Weights of a small GPT-style language model, trained from scratch on English Wikipedia: 1057M tokens.
Each number is 500 + 50 x the weight over the matrix's rms, rounded and kept within 0 to 999. Layers, rows and columns count from 0. Numbers have three digits each.

# layer 3 MLP down (transposed), 1344x448, rms 0.109, rows 373-479, columns 64-127
367503559532491538631586575494522476401411572434617555559577401482482491485555478446493493366447568547465529433626392489440403485524537663540596547474523454534331540381507434500450574486454482
481488518499470503535469526446637446502499538451563494483536491535500459549475460488542528504528520560411466458527477531523447546487489467385500444496485552497545487486494609532446440546473423
498524534542480457499487489527519456500492461550477563537466502455485482501489468443497464483508485600481499477510535544540533456487537525440496578506426513564488486410574544486500497490523409
464521581525527488532522479578562487489504418400519503521442532527637434573464588481486534577399466500422538524498602564383298470593592561508551482518526499565565560524368516473421469453530566
496504464483590565450457517535572531575520560446453515547552510561613499507565412418489564505628554525562558500491540558464481457539510538526479398531535484478548549425493481505415554505472473
583426481530441459456520488470500558476445517549596441552530466487525495492508510472502521489461528475472555560485578449524469440454553440475458537502419560523546392494446536481504537490459498
540484453473488521615496508488522483584515500588470441497428589515476523520524558486524567457629503533477441478449490483527522566392503486556511589556514465494485564447581435542451491534503497
512462505512527499505524420553645425427489535471539477470545485506490476503554484551464552397514575543486532517417432461489501487550527550524424457493425465500404512558454565486513490527469512
539441475554526380583500604458504461624418440531546473407463522531478519464484511479539533423538458507530493543495486495469424502450567510491496495512502494599460474481509454521506506501529441
489496470475514475418528417560596398428452512478462489488493542603482407481557484458479480430419460474570457565582464451494561572582551520483462467518428522532516511540447508453538548450553423
658426482451482525421536483539468433517614451493483466421546395491359403490407386523479533545363483454519516554530502476559491485585488452480487633538476545457525369515463502485640526516480538
507435444483481555513500454412529532442446502510510600525517536517495560392461534581500496511551526507525431527506436492496567493488657393384384478581559346554489485431537595489416487462535545
442462475487374607503393492551512463517560581488533471553443418472592468510434421437499440574563401499569516462462504471517476539501523466468510438552440458512534542520505537463550478442475493
458524508453518499437476547488542491516543460601470497531454426484504553415468574510524574607506516480438551459482484472512504444362508622502430513389524515446564516564467545523537552502483441
464518643447541542510507429488572483551570618542485518501579522533536437455635531468452539533616428496494501512451501518511505449373512405458462486556504485539486492496512540502427519492549548
503497484533484498453463402507485474579493477492470534530497433532458501443479466550470504517396521507500469519480560475498585506387520509535533510495507462450484546473584593449479492524569557
508486518595615505487491476581543504566410474504461550512580481390475522579525506453485533514544432539505491522474422456525535523448476404512552437600447500429549504515587517601496509460463600
474485447527364562567440564540486495545523426482501525523560435478483477518507508526524473538510494471535482497484454502444565529494473477316549444479427466518518505539487494465495558594522490
499482548378411550395513427556556529531476465465462510471502450499468466613607545503653417559501402468475429565490441582545564459411510496487466456541529573533468547518446434562529539511412508
438501415615623462402527479514507550519479433507564530564468482523560453521394475460476393610444421519527504648549452523533412505428523499439560478438488504558437475466546533545386532481453451
510463511543548607475556553472515533472516511509535502480518534587517482463455426517491491533565552556526498485512531492566513551445547503481504496474470540561507456606558447566505489404546562
592460403557543545587521491538588538497412565542564478560492468487510558538499490488488558489415463434574417450468510547465527557546485588532460523457472517564558508501452481528471441577436520
505560544513527463532462520462508533497474479478510533501488561572471405560557501506506497471480500458512522483489446432474551522515496473511496437468497507417471509423487499524515536462500477
469458514485436490583464433621434469592539524560527474434535506458484512558476525475451541387517548459442533491447480527447469513422477492480520547467445515500412513538499529462486541511522448
479522491558467493469514532434480559490447591471513529560490494463506444498467559487561510479505562477456494501431478433504443537521525570441431589508574484492515528406591500486425510527465502
546456444499461424524380448464511475463459502434497555462549517527441508517551557451496547422490487438466548521524508432507481493470586449492577569504491469439584575416505492475493544517510483
532446606556503425511506475405575505564524563559658564384504477553558563501503478526487560497539429455488546503511529563455490539464469475508533459443528507547509546449502542488576559447404535
523453530542515575545514539416541388545566469597481429441563440470436542556471418523528477534473413461551463475538454475522498626574457568518464477445463469556530549477487446463560556496524557
494550494521451436478542541509476584482456543488441504471540508590482506520453501372547557499556481514505512413565465529491470444458507509448551555548509541494587505546533568534540490460441474
506563463560531486560571424499519448437402512572548551475554571444507404521569665592440520561522489413402511463430503455478495529565555552421539516463552579422470481490501514497489510431402427
412505556516540542498510454436490552494482490487499553475490596573545496494481549504455537470450549496570532439483547519450469502584482493505555546437437618479565501493439470454546480599521454
437396353478454585516513464495497523428445521522423478491454475530479409511450463554560534496523467547506458501573554489477487494499542491561487470588497473410459436484544491429467487547523605
646570437515559384419527475450430524483523620565525577542505513417515462513540433452513503364393501471435524558472561469534525573532427457504522437579565582402485545503414484370451540466563474
455554560519605502451613419560627548462499462383469485502525470538516510567520445550511465532463488481365512445598554473505447588563475480510383514532490567533495543558611451494468474514526469
482569558537436480481594413511502463541410476501536456406469540401413487413532572489501481571478497437557565446469520429419577440518549517524481515554486530465419480582476450542410478548499528
530533549525467509491541414478541393467482532505544529488549496519508608513456471551467476484595554514515491395498564500525550611531445624517480539558490483486426511390504314581498507437450399
460493499430505546489415513516528456539490529513559470488406466493559475512473493496517503453420422479523507494493433422558472476496514458497541558447462484504506477518552484498522529487533515
594540468576476510520530527457550585536480508516559538491501412552551545549504571453485479402489524592454549513507481617508529437533538522516486603596540535576480549568459479496596426469524480
509535525456605534516549501494540504549545556605463481496457498526501399460498473511459538523454623479603495494473494495488459488589471526527447532510472550496460533465554559517487434438511565
390549603555472572516558491412510408521529409423452424547493498456463595499462469564454453518496583429526476570560564504494476394515588461563418510364502482432558485553517534535521469553479487
572425529460496559513433511471537554481570525478541513447529540570517544475455500439595521415513465479546453510531494466563596566570552480460484577456502540523540528539480421575473399484429455
520534499512502557528517460481511598422477498584518447564572594532493441457445476518435494442496502425524573438509570435504521460546516445527517529520499448480561520491510479504546444577430534
485433502475554618480475495507491573463480528461576549512569449588462516578485517511513512478384530537444523527426481527441471537513490533477493452506560410481461531561418445456549616507475437
407504498459561457596488446423451478517540533439488478457524543507510503540524443472482463560523400518503523578478474532456435611466564441461534543526479485478541502533483410466470487426436493
469471461529499449514505501529541503490543563509442552457545498574490473443517448510471610517465476558514571460516495476475518521483517509523516433498431466438535434463500547412444590488442457
517481460491525632531502420538422479533524550508481432524550428479368476476519522505459386495495435541424466531560406495547441442507469522518482503515457399499412484494466483506588501497430504
572478459445518523549455482432558478467561478430440357453434373544517410453528438500501479515501534557521480546380517540451383505540506478434504483556550460597500460485497480489508433487490464
557454479432521554455492535431512456488445552418481484518541442503404521549511584526456537467464490468421444468469451547474494453404466429484435482437467546563572505525533437538445542545557427
515448504490469522536537552395501572567514603528505347586480620441529496521510478477509549513518459413416504508432541589474493518500613463461454470567487564503545467498465511534501524524531478
471489493535545510451483540561492508442618478535458518486531504492426502557402442470471509467535487519500480501504441591495559522542566500478442472532461461537547410513467513516514514458476498
508522583514585439544537527515509466489476453416562549561497569451550397454524540504520606569565505494491454509550541484555442503550433476511353462459583458451465494518452540502383448554530552
453539567436528530522471485569514448453570484527530418486544457524415576494546483534445450479472554475533491520475469537462531499450577494537504561531552498483526517508514479509491493479571506
549494471458417511534415501560541497589590433530483544446537496440545538494471403445473475479472457526489489494520554473482495482525547468373567503475665533531515523488537424480519509506501473
554539501436480447473481486448460488503570497493431569525453442505521580504477514454572541488497591480507566435491513469535549525398488567508490512577488472586527443432500615633515577558520440
488451549532491531467518439584573444466466454452555425485482501448443503448491418516578499560473596533503485500425449498519451480486459452445469493578508596427541518388502460566563503509435500
483501522464512451394532543461565516493543503443460446475489434526528488454520627554524472563462490508518533435482480569495461396429555534523425500541597547510505485513433526474496441507557590
410535514472456420571475506422477525470530596473498560476540574489521555419541499463426492494449580558437523451588513496553509508507499479538470500474575513478512468544458435535508500440561585
579471448539479431620540568516402537485492424542481479488487485452489533483515484555451536467450453515549526464545532545554525539490534440511468510451515577513434497556514428489501604527508526
548512473554551521519482528478421457530500504528455548502523469541473473488451442471536531518455506458503460475483485439486562599492577474491562434534541595521460490590521451488492532498491443
477502487523539487562536385629597442543530572593489539565538444506491486403444521458533508538496488471554601446464478494456607499451601504494482513572494507478447474382499483508454450455540447
545482568463546457463467528501545510506458552527475488532531485501425451496554466593524605468513503544596496523600471435487508555450454608490549490507436506512488417541521517537460474462468605
537559459485445435498510503538574479536550508462412517473571513487514517547551391482522554489514509471539402492460547536428540588521484447563497538510457532530409531581506506563454483494474504
575488476419479534420446343494523615517553515550510577484589607509472506455568505459482444463501537592407430570542506549552516507415530481380449593496599442522470516579531544487518514551480481
502442527530454476452548518504499471510440478479532535469609522591560489508555487473467531536513565509488408557449560483506511526608479538490414492618537527496556527482458463560492486497439540
537472554548424470548455501496509485478434522483557516532438464582519526537501469553488483528450496449495453466561474482541537566539504469545600515522481471522556587489564524497442602467447489
481403483480590532553577517607500461451475386615372544502567542449574575420501572412385534413484540529453554463506517523490523446620584489497531523570478453528506401390514407459477605532451458
522528509465476466501452593488474460616580502466428544501463471456528518496575527406537505458481553522551460558449451542531543494426482553481449527492462530445556435497495422601588490509528446
563488527545450565505590490481556419465450514452555594451458538451488424589473509431406438537446486504516550517497527504439502487529520505525554534476534484462419532569550549449592474511492522
420507527599515509581460491574448420426471514589599497532435543494423513529510413512444534571486493450420391469502459467495536468575506515464508467551490518419478476461593396491511479492423554
448494457523496450470532485460539479531535553591452524613447396499497490648554601644513538513458531399472550495523623459459545591515527523501549548497415525447539554465509498513510467482553538
488442442431490471480519500455527473454345442391440599436520495486449511593543527475538491443597494494512542436508470437447587486511486427462416401516421470427435542454505516482520478463453413
578555554469516504385443496475536460477448458418521482481552439573454483454590405593501392549485540469430556482461507543485481528481467436475447446521543521439441512490553504443560461458403484
445549426427492536554524461549492534490408434418514545544529517442534472524563635485474575520531522497488608487393463480509492501531574486479505530491537431570474483463534511464464462590540535
455480480519479529535479501551491574479457511408556570621506589544439441477376562433407522446469452470536507460522539462529464557531520561426516511603540493481455511495516558522539456561493517
474583414533523506516565429530571547577546596467442502505491497455439560575453453632488554558465494496416505490562534518448519498516443554501622495455607449535536441504518501523548377556556449
430553425514509442556505553476488597498446574553528515514484466599486518499566393447518605460444439483484398429442469507483472506465572520532492514412527554538505438594473489628503572574499473
441493524600534544585423469501541506552578450545486545421516491553484583562496515525465464565533408485499523519500487493532520457480540510508407465555422563419458523555471471473555394523480542
478494501537410460524502539451442436500481522496588549491550522532543537504438566503543514532542502488594500530523457622476516452512503522491458494513492539541413533467489514550580506410495472
585478491513496417506501476482528478508515478470559533519571471484590614501481470409519499449502438575519529545523526571573470559582514526471352498490475471549533521459482523488615571436524546
471504511402560460542456513525491474471549492492547456553474496578514493446643479483470533454393584539488551591423498575499456522587427508587462489580542469521511503490474518517448568469559504
499539398510582503582464441447511530485563528528509502486460486558587536441537559444531511502569476481493449493546493499467478572427514390499424568524444465474460464525485506541467533402467426
513523484496496507513505524499510512504493503501471518497489499508499510495520499495507489506491519504502531479492497492494507502521507542476500500478507509479501508510488493510488497506481529
417435551490409511493409422503535493495516523546487510532505539479502508585472490532544524481463562444448420423444542418508433439477479519483535492451453440497522476477491490581511451467513536
487536599396514450386513533424555417511574518500465493474560647504525563407502642507485421558544486479539460535511566500477481557510502536452402563507527423547485399499493529498457391532454513
531511513468467474458508510518486457474516609457553459490487470545521488546499479483468509463563500515487449458470556482474500481561391558444523548472576580568536495481426460510481540399424545
473574399516473489560545506601600604499458546583452550412491452453451488449428532533553473509522544368472449583439523543419424521505472486608508540503411600470468620361385556503383584508447463
471433483508508483484484499543492605499554551456548500486508455495495464508456493567477522408400424503569506444546585527511518547488485436561542537458435505538491510523497567534458515484522501
540514568533516500553531566541508496473543569455418483557598436399514516559418527502488485594488572472425522472453546584432557590568538584475529545531585531480486555533497421662536430511558444
494601466516546536529492609508467445431465512531530447479492524441491410469506558544454516479432446494597481520556473612495444461437536521558487529532516525505433434533434511522554487511509448
516560487539460508517516599533431523614576466500529510554483544460501453436510519511493574515474580519495503475473445500516530495375472458451500562550486464492611574426475499578454503491468518
526478506479513497506493541530446436514469548427452483466568517529479438463491573581523428487473481556602559427562525468495604457509531487517482520568545523498419520551585430520460535472447518
482472501427447497522498481551507458404416529523554517480476450531502559523501516456463517536525473493530452458447498502426467474517506548511476436490504548510428475544496486543441528484503524
555402589564558537556506503465542523512376478489575591449552495578520435612536540460563502582520557429540531523416467460589493554467547516512460476530418579555507474493524495498437562570535455
472560509575485495534582439487542537531494533527507468530521601409482500554450484493580517493518473460529548426503447497482514567429515538540490446489499486527512556501535486489463547407519539
465450577413528435465466510529603540493496430506406452493534400499570452517546498509494398518555526491499507447507495430544441521450564527530492581524495619508472406487505521414457397385489448
518537473445395474494461416558579523594486468455547487538513596397521588507502518485496534460500540513462571544497399554403489497408603557447523451525511510426521477550539588531410424555447417
564465519542537452580508535400437482506423473553521469450508489559463505508446507530489482424539509556538463477535500569523510470499485527567467538426522502440531597529481425489540450577529568
504453464505528530513559579555537495503480534484436513502525459512568563477429437471479502541562471479515509381531530485544597487539497528481416585449664510480497413444545512519526473435393440
629429573494537459481449527516457452525507533449407570454436523467388448519561479542437479437483506483569564539574492539558481533482556504443379528474398481416439438575525419446527419597567540
545493478512473443449501589450585522514491527480421540486505484485447493489582485520577482532557439531556443507516646542487435487530466434467538494510489528524527477518471503481480547573548543
535447406432621478654541575437581551605609545523446513505437488453535522513446567591458442506507519521498500482528418548456539501575592600467531565483511538457494497489503499448492436578539553
589524464508510514453505497527522541510538554551467537516520444476540499445500517613517526524546558513501465514560496614443555506598527483484532388417404398511514502561547459522506486587505600
407534469496524500574506489464384460624497433438400546394496497488450507554564485398486511526479451521463510403541481494438512468497464569504471475509496542467489526443435521541489386542493570
482510474440491545520454417507385549480647554580530480517454408498562480493569509468481589500511450535448532474470514562538516511560552458579473468457541593546459444510557478466474451476512556
514607483460557559583535485559505396479497548584509450439466561557526478456405532478601552589435471556453505539514558528514385555525459582471499513520394493427465461435535516447536465455525476
523473530512546517433455459503479455449537615550504515499510554558566519497544427414509499468539482360421504451621468522422531496507581469485507503501466464500466525517500491492572427575565440
474463489477472531361470511464527457521425496539543465520466502430471419496519507454438452607574472503430489487502499488541450479495444468510522550487479492422511445537391439455452556482508483
# layer 3 MLP up, 1344x448, rms 0.129, rows 374-480, columns 64-127
484430589343522529475488511511548543428418488514563544598508503485471535501437516438582522440502428465494517462489441502433446469461451498488614480416429551403563521528497502486514460420458510
527544503522522438549456519555423525473455506421486547488523479473438508451586546473520482459502505433472516497456522471535465574545422510502536442544487496492505484560545460450493381475457487
511541528489582519538516444502508574579471446560617449493399550473573412482510476571537414453410399485453438573464472576450571480543584466484541431546466452498441521489470483480409484416546553
542439463572546590566478515485535496393537553432541559445579513644607445492595501504466539529485525514515453484531551552482376597473489506502512431541535486465481528420469484485572557420563476
494491509450483494427492498474477437456487557471488458525428470575506533475494502529454537444497423440490506471512450569461485475505446457514588505543481513385525591529555405457590510527498461
479522558385421404560508463445472434587453558483444491521470574435472419447564519518478498469489587532476451507617488450453564507465544523547454481540520554439534470434593510576585455443486524
422513415516435447486456547491501507446486448543481419510424466448499479511505564431492471363507497493502438441422549525525465457515535614533442473516484455474491522479564500489577475576580643
392460543484466537507432493552522535519521474508528548500531506462464509440479491479508514487531539503426481430449554433547597534539523498394570497451579563487501555525485517548544490508515553
501472527458502476571529564413487496555526507485507519514468426578482530465481452556515526496467485393542445511518509490484454477569517506566506433562443455493520450492509524510555474494516515
544609528500446599548479529586405498517629567473552437560456435509533497577395592466490463463425527445568466517551490546461562571564480489444585507437420567443542489423497449501588484460522503
532459521566548522506494377526480528590502587537532423500474520442477528460468545525454556594542503511522530454433544519501535502518514492401545424487526447484437506487503445446413533501466442
492505552542525467413420503587547494395525556541473551437401522482478441414496521402475527475472411466487504530408469445502570522438549507542598427470512368446489393460430468620559506451386486
509506470504479324518485504398503476471485522580469486438539487449551556457394336441528494417504504640488396409447512508476541597503466475570486495510509509437430481535463515478449527371481569
481536422573540455496540512468554498507564483497448426484453501474522557534540515516439536477513435501453593513507517434522467497469509515561448560527532500473446504556485488499439454603487500
439356539504557515447500502574533415569421479532507535462481471515489619486505450502489625519463503581444411436529475567543527482485477477625517426575527543428585416519562494547498463429369441
470504532400528514519497520565448426557474472488459573489547453500485564558549523446459576579504464531646500467455483521532508511539512580471490488516475511521516428458476552472526536499528547
481474451539520478541564498451513557462396492457474501521438531431541502442571447392477592575515499519500484489566582504435485504537470461386458493490516484433465550433404460606530426568481427
535526477502486503507458509498465522520459516572526546412507532466527451530479502567519457501458552414509500519523430513501497451443447411478542533514429523572541429529478496551522532491501481
472590479485379452468432443561400395508503486503566404513498510459464465553571369546500543559525400439473538442504493377515487488438441410481448408516530558557549518400536563411516497484531546
504432525526472506477525529476521489507456553489537502532512548603517486491499462522380463521478478511529584422582488534426526466495524433550517443568451481518458452497459512499505522384517568
591486424444476467529556491540533454486443601500470444561495521437488596406503524480538447607490515460457476548499518472432501570505450510508521564419435447459538523504540479487487489614456463
493395471439449436504622500528556436441508461499493512456514494496514504542457529563579491502498508434550502467521506527476586510437499499546531516505557534583487645525490521471564515422490546
495461543492449479501541449510448637445564567513595460457472484486481468506524506465492407487472499487476442537503590545462525589528514453528522550435462423491476557508440497407507547478506413
521502558488483590555437434535466422575459445606547517480491520549567521516489504542458470493419465516492547467584530443430554600450517514457535440469458440612536539539524438489536500466467559
484485509474451586507458593481487467435468498569509549482448508526454518440530530433548511565480300588543523442478509473539470450493571445472466541507405491562545455513477522517480518510535429
484408478434476465479499486368446487572481535585555560407516420546548409495502501622488524376447501519584429481503451555466539531427465486528498525493574567534574455539496502527501573479407586
395479470548481558510539603437456501524572504586465421534545451478462472491464501525510590470461482487446455504537492433506477468517527552514448503535588456535532477526607498548568517428508421
436423491399431528458489499547493472533525577519568364499489454497500480493617504551470527468517487507479487473534434454478560491468516473528524467455483506566515546467476466453525581513458507
575518423570412515508534573647474472526606537546500618549522496420455538559530573469541546464560544390495525533500491590472511585503588487440520512408433478433458555479376471441463487484411510
496509541496468541540449543582494467515511475455444583523479493445487604515525493529473487491510493463473518509449527435493531464445495386503450530570461488543535462539491458489547485549485501
518454553461528477529489540495489570462553543563549459458504525509508484645510484469479451567476494428453544534516516473392549442571445509502455447582485520475500464590585568479524559575491493
450545486538444515512458423420411500498434481460528416406383496526527467546584402579429472530486519419492518520453498517500577516516471464528439493496468454457402537524583507534556391569496531
510470531387488467510471418503551499516532451445504500370507451457482503564536520436552503488522519541503462535400429535499553491486556430492591563488523488554450535580411505464492475571548469
554455469492457422452493569521522478526547592456518489534457520397486471442571557483444586419457553513550451512573416529572596505481446619390566446460505473525533571637535526514523475588565573
501481483606506477573514562520549394419485527435562543514437427412419552407515455522460516405458356566488507450463476494538560541369485525409512499418501412431448343585519531565450505540467447
466594536541527475528495493491459519471514422422477516593441510540532408481505508485565517510565427486536436472476535550540532491495478415533528527553543448491524521484439452469508559478551474
549485434461508535530486542491479434548491479396497533491448480526524510566516540461508554490444493526522539443438489464490531481485430513531492545472401554424517498417523486451439482608537537
473520482480479520433448536565478561512448469418540416450447482509562547550469562452477478547498535548568583532452517534513506424567482484461528483583514596551386499443491451516427488407484515
481546408613480566542437555499424443399545454444489521465550501568594570496384535585383551529396482555579477464615458552513405521587424427634424437504467473354499399437475587455503433518474470
432467532516537563478489506483540502496518506490519500519518457461462498565504508521493430557508509467478531485511525509545524538513545484503482486511446529523539476458440473462437522498515535
525531520446468548517526552531450548433492630421483540530537496527443526475447489437392593495550468509532461453487473521473491540482466450389484555580482508501533499489613513490612490506468457
431565474510476564478523564515385519489592511435540481541614550498438503500456533547491469591446510517504428489546492436510460488441420442494494500495470431506435471510527550480540479523570366
421567396471500490517481582453487507518559462477452520527536434566519432528562545427522430503464571502389508502626534524489558434532508617510473495542409450577453427424494521498533603419505496
492560465443458617452507567547561508459477437530485587585505571539503462500539518575450551458510465519577576507440474439517453508480573497528608573492453437542489422461576501507402438510541446
496582478440476467478483491489550532542491485417542498515511491528409500435501457526541519512525500511515562446568495549557521492517441443481512577540520555532466589453389522479632450507477484
488588618546572531532525486492505595557508493479425512513532535463426540522579472437466535525493541480426491443468510576427517455446528536543550498544440518427576426628649633481535479509572505
433578418486517488469588474459505402471535450478532367519559551553422545446494561336548505510480511447550513543560420496546580566444509473476440534433383469451560459536525544402419469490492581
470446432459405528444406551458468499572450470546498438492584511539529497559608567514466486522487420453543595545510490603495503483540492507454610468471454509536477442562585425423460460525486462
555496455597479510456499448532501396546537542505447494504449535528428498497492484500539489472459504546489506475520519492521479567517544451470468486548409546451489501564458541492451547539489549
498479381494405488432464538500441522487510437443533469537449514512496517495488590553607504471387556525560508436510467446532516542529500434553462500479555412466594553468468514469499454558441537
421516437484525511516579498450531484539494442500509486579534489554498441503415477518486483518436588422475486522532386568542482438462526559561474514579438581459484467469467575470394540538545527
497427532485502448588443570578468581528550591516353488593565556540503538470448554498484390490488480428419472453550401494452504395485480420500485472470579504434550494519466486544454482486468463
451480471481567490490467489449437491598447448450319513526491506521474520460473467415499436483439382476507577460492527483439561494524465527479462459487505476589440474538520511458432588488545434
461453481419529534513467534525464388425562576539541465491413559548507485523423493516504527536535461440516594538532534481476539467511543462419489505584539487502600556610471503472439477532487551
490495478508580541472459459470514496535428464521649480554381556408525452558582520648566525429464473515501546425490451480520494540546557513510511484416551549443454479487515533479555464611515465
546488525534521496448503525577531505493516479491534522539393532428447468522526453435611500502543521547507491527455411545552476565493477473509471511497486495450566500561470582457515504522425427
515434522428543492542551579496423567473514471517616372464560461458545512505607519457447539433505472423497393549483494551457579476537510456515460501459551519479535518464398338554563512558519503
506450531489483512424521520493450528451501534512496647477562506545568451598484578570492464548558562524510493546549464499455507509416492510617530476568548505487508478503444475458538449452691415
513526512474531538514435584451525512522525391539434491513587534508478530527520594584473350483437451503469480438517538580519511512583438540467552448531383519514538404440573509570476488619473530
537521495370490481566483395498517566552520515452522502525550546536441473385447530475604442490416457481532485557637628511471563512568528441510551570460496391409534378516567459595510494450457554
454527429547478519533516546650496467506564541538454459435560472525510479411525496524504572457445493455597459543522482464517527511439561549520575382544506498492498493354475507471392485438464420
549476577547510546436479479582490523439549532475422440519376527585488458470566463513502500547483539547479522450514450546516459529436510514516511464484569486360551565504532483454476522474474452
492496511570457463541515539476475520453515493477518521475505510574508528468526505532621546527610540534468486511538450469522517455466520461452417534568446470513493540466516543528446532480622463
544450429419474415508502481524553473436605545421535480503497462468448517469493417463456477508495475597511563479473495479587488441503539570477475443459508573512508504551481515562537477515440574
503462533525509544571548528512451411542517542594545547372518476542619473518523409370535471552523549443430519580600512515525558466506484467508558476528511507528579445574529543509483508482432438
514510460507536515441485488470499515458522455405563355443510501489601600408606482424512618519443511450553465514495532564517448544449490497497444418531524509507407467441606495529539561486530515
500420494512545521470457587538516482450527463479561548455478581412503389498505494441469395533425483481496530551479513521502483433497546499523544517537531451446446446521441482450549534451503552
499516530569356541540491535493473455457473558461563503442465512543420487413540506498502501487494502433538500450435454555504489497567545530477557473513479502441496517535490410454459496532428445
468479548466497415481500502455409490516480605464395515462483394535528435382523513427474535449465521448483473474576514497567497578526465513534514550598494487492562481556494514404567497617472510
503461471493430457521520519483500436522466421502483403471485509458516519482485482519504431520458494480490558430436411467430540551484440538513491519500482457501507526459527524418495498419452525
491565459500376566515576443378426461509473448470497495496468520446512402510594467524387455477522550579567536577559501516490498381535454514527416489520568572537475541491583591454553460540529485
514402547529523524510573528537502510505471531478549517525529509569532515475489508477492530516525513502468545522486467440496451609462469437458458580528543458497462500437467421479460475469545541
534440550539626511481470496516502497499587491374426529443470527537481518452517592429521501480500491580540563487422603544511518540454498487516539444469522521477566501475494423446478494546493496
483477547451456453499469458517527476498496533471447570601517488457469478517463519527456470488455511502480523446446578595520491515460516457549470525557456422520609551521488524526460446545428513
575550428451480537549473473532522539397547507500481584474564519536469537525540592471483417511475452462565547459455504545543472583591467473595523532513456460553456514563538557494462521433581540
504523467493495509519550482545438498526518564525449467473558447505488540523487527409487543519480596523477551530542440425565535516492540534524429448488442434505559505533417454435533398468470422
346502521558398519456433447493486491451527555480465550496505497490482550471471433494522553557554576536550429503475437455409457517538366519477528515533525504469469396502452511576485411577492469
533529481541509499486560493491473591459581438577430448529545505555511581472623437489462468426434484466468480507518468449392515496468468500558477480505454481493555452518511519438526473537512484
458519557484498482481552557531557456603536478545572477426518455520477524488527469428505528547404500474462479496476633502532513532536507464500489458480447492434510476465428504554479567526466521
559561436468472436486496490478496497502581477429391415560493496496591600514502569530513442426530504506494425402510438384552516449440520394512553540529497460471507561443422522477599501577567535
496552470486523501495539522487470511492513462497506517476474505516518481466516517492504542516494529520509494488489538449522507515539514516486472524473529517490457520474484506515505462530521467
422451482519527580503468449521529522494453526463537510515435586487483461484491473443420543550530535515509449461506509510474508462563583471478385435474488564577459460471476461568480515521507508
538499525472480503496487526519461462473440489376509540573524526490534524611454534440333578504506431539493541427471495513470537445460491381381491504422523483491468427493407585492430524527462516
509512478490510454553565461524518485516632442450533513533447532470484481543549411503506444539563539604484545406451472455538526505529470447532503463415416456435435540596527456427429511493475484
520397597470543529543562538578543588468514545446493480427492472401538532456493536507550381523433558521592469517540520564444587473432559539548537526529432466461483496453335549473422496542550405
425492461431411497415578604515554469500511519451488526511516542502418513425489401502477555492570418480485459409466518566482549508553552499468477453470502475482553480499513525601489472546440478
489429506492540478458480454540601499508589554519446404497504439381447445594423486617539500538521408521466417414455457542485576502500479481423525550508432461430536503572394564473447441508488563
548460596503395448512571496568450467441503518525457447536466466481455398511498554500367408557556450483478557486587481558459500542539471451481453448568511495465483483508476544576525518462471443
534553349495477471534460492415484527494529517505487520538502527395482466477393528441526506582469477497482495516619507480508523415491474498451510497427457485496561465500552445570527530409572514
508618507442450506545466480628521453362498481456588534507444598452425545433514432437451550533495491508574515491493494504569533565542481543591608505519552542481414456570571443503472488565553402
416527424501581519464526478473518570502551545524473497494501486511478461466565515520521543528454498568451512441401597488456538456481545450483476475560545523480487514527607523546424533540492447
514535418570525475527480473507463542479522479555508562506552504534543442512441544455460524575427561447410464469592377511536446608514541523513512513542561428452568476512485477488405509414432563
421510562481454484521480562497511560463507536481489399551487457520480507560552535507466519559392422446505400544528499525459516467645451564563483479484564562497630493494459559558499578468510514
502373530497491466428476529461475546391598513422434461426506503551510515522487392521480399590520442478558474446480535538543410483523481470446471457461517466532438596513478560478525505452406495
434453459488569533518447519469573452511478466510453509441473604452453525453543520494451403352524562595444423522486430579444504460507533327488545490533402441502463505512569517499378466483524536
526435421427549437438388604377447518592510509481564455506548460584428489531537550472418425471531466560453438478519480604550490446522456563482496459511526459441486524463495444504458413510519511
517525488468509502424497521426447484581487505485439529467474462502539548454479502554444504596489587452453452530536495483514491540541512483568611562499527434477456507510434500484487504461420391
548478452387464513551532488473397511552407519454415574585560527572420481520399402562563432532402497576563444548517431508556421555489512477411451466507474485470524463468669512420544481428589532
473484517528527517585543611521469539529487585540517493505465443522462465530503490509583511541526480446511451514496448554543526480504536501506585518494455462501517572501509485455460461520520460
577473614584466447504402573571459514532464541480419548497388575490530532510440470500524556570475425472431470429391459530525499533447469599399597519473523460563512485533450440446533505435492466
514456470580393460522451520523478507464495498518542489492429484544498533535460464473450466442473392405516430442560503604505500542565588510526642465477519395484491493496488527553518484496588396
439519536458582438540437521489493477456618399539561485511462523486514509419500531431478484409521487561442484534426491578579547592595400481507483513429508441496494503470416458585448548518510518
421566491477558518506559523498490405488568540504468493595513455490472481503480480510500499483454461501523510539436402514506528544421570391532517473597571584423497440525448454488420505423537466
458515484500485457440498545486446557481510644458545529587489513525499493540436526515511549402539489549545482593468455508529449612510540490447458496494529492490435472484458511559567552489541586
515501463553421419481512529522458587557533494493549448440477495487564452510528507488482462489456495451488438465483502543489497482480507491577456551480524528557517481548531596504470548505563475
448483523583546505522490495587502581482481479420419490578466326533458427483499515510467555432536416541534553590454469546421531481458472520371485596534611593483503519425484406433593478426524417
402391491442546547427500489581537481446459470594439496540458436525466480493499501467374516542528543572546470489543485393557464526488528428435465484510415489559432512441425443481528553424557490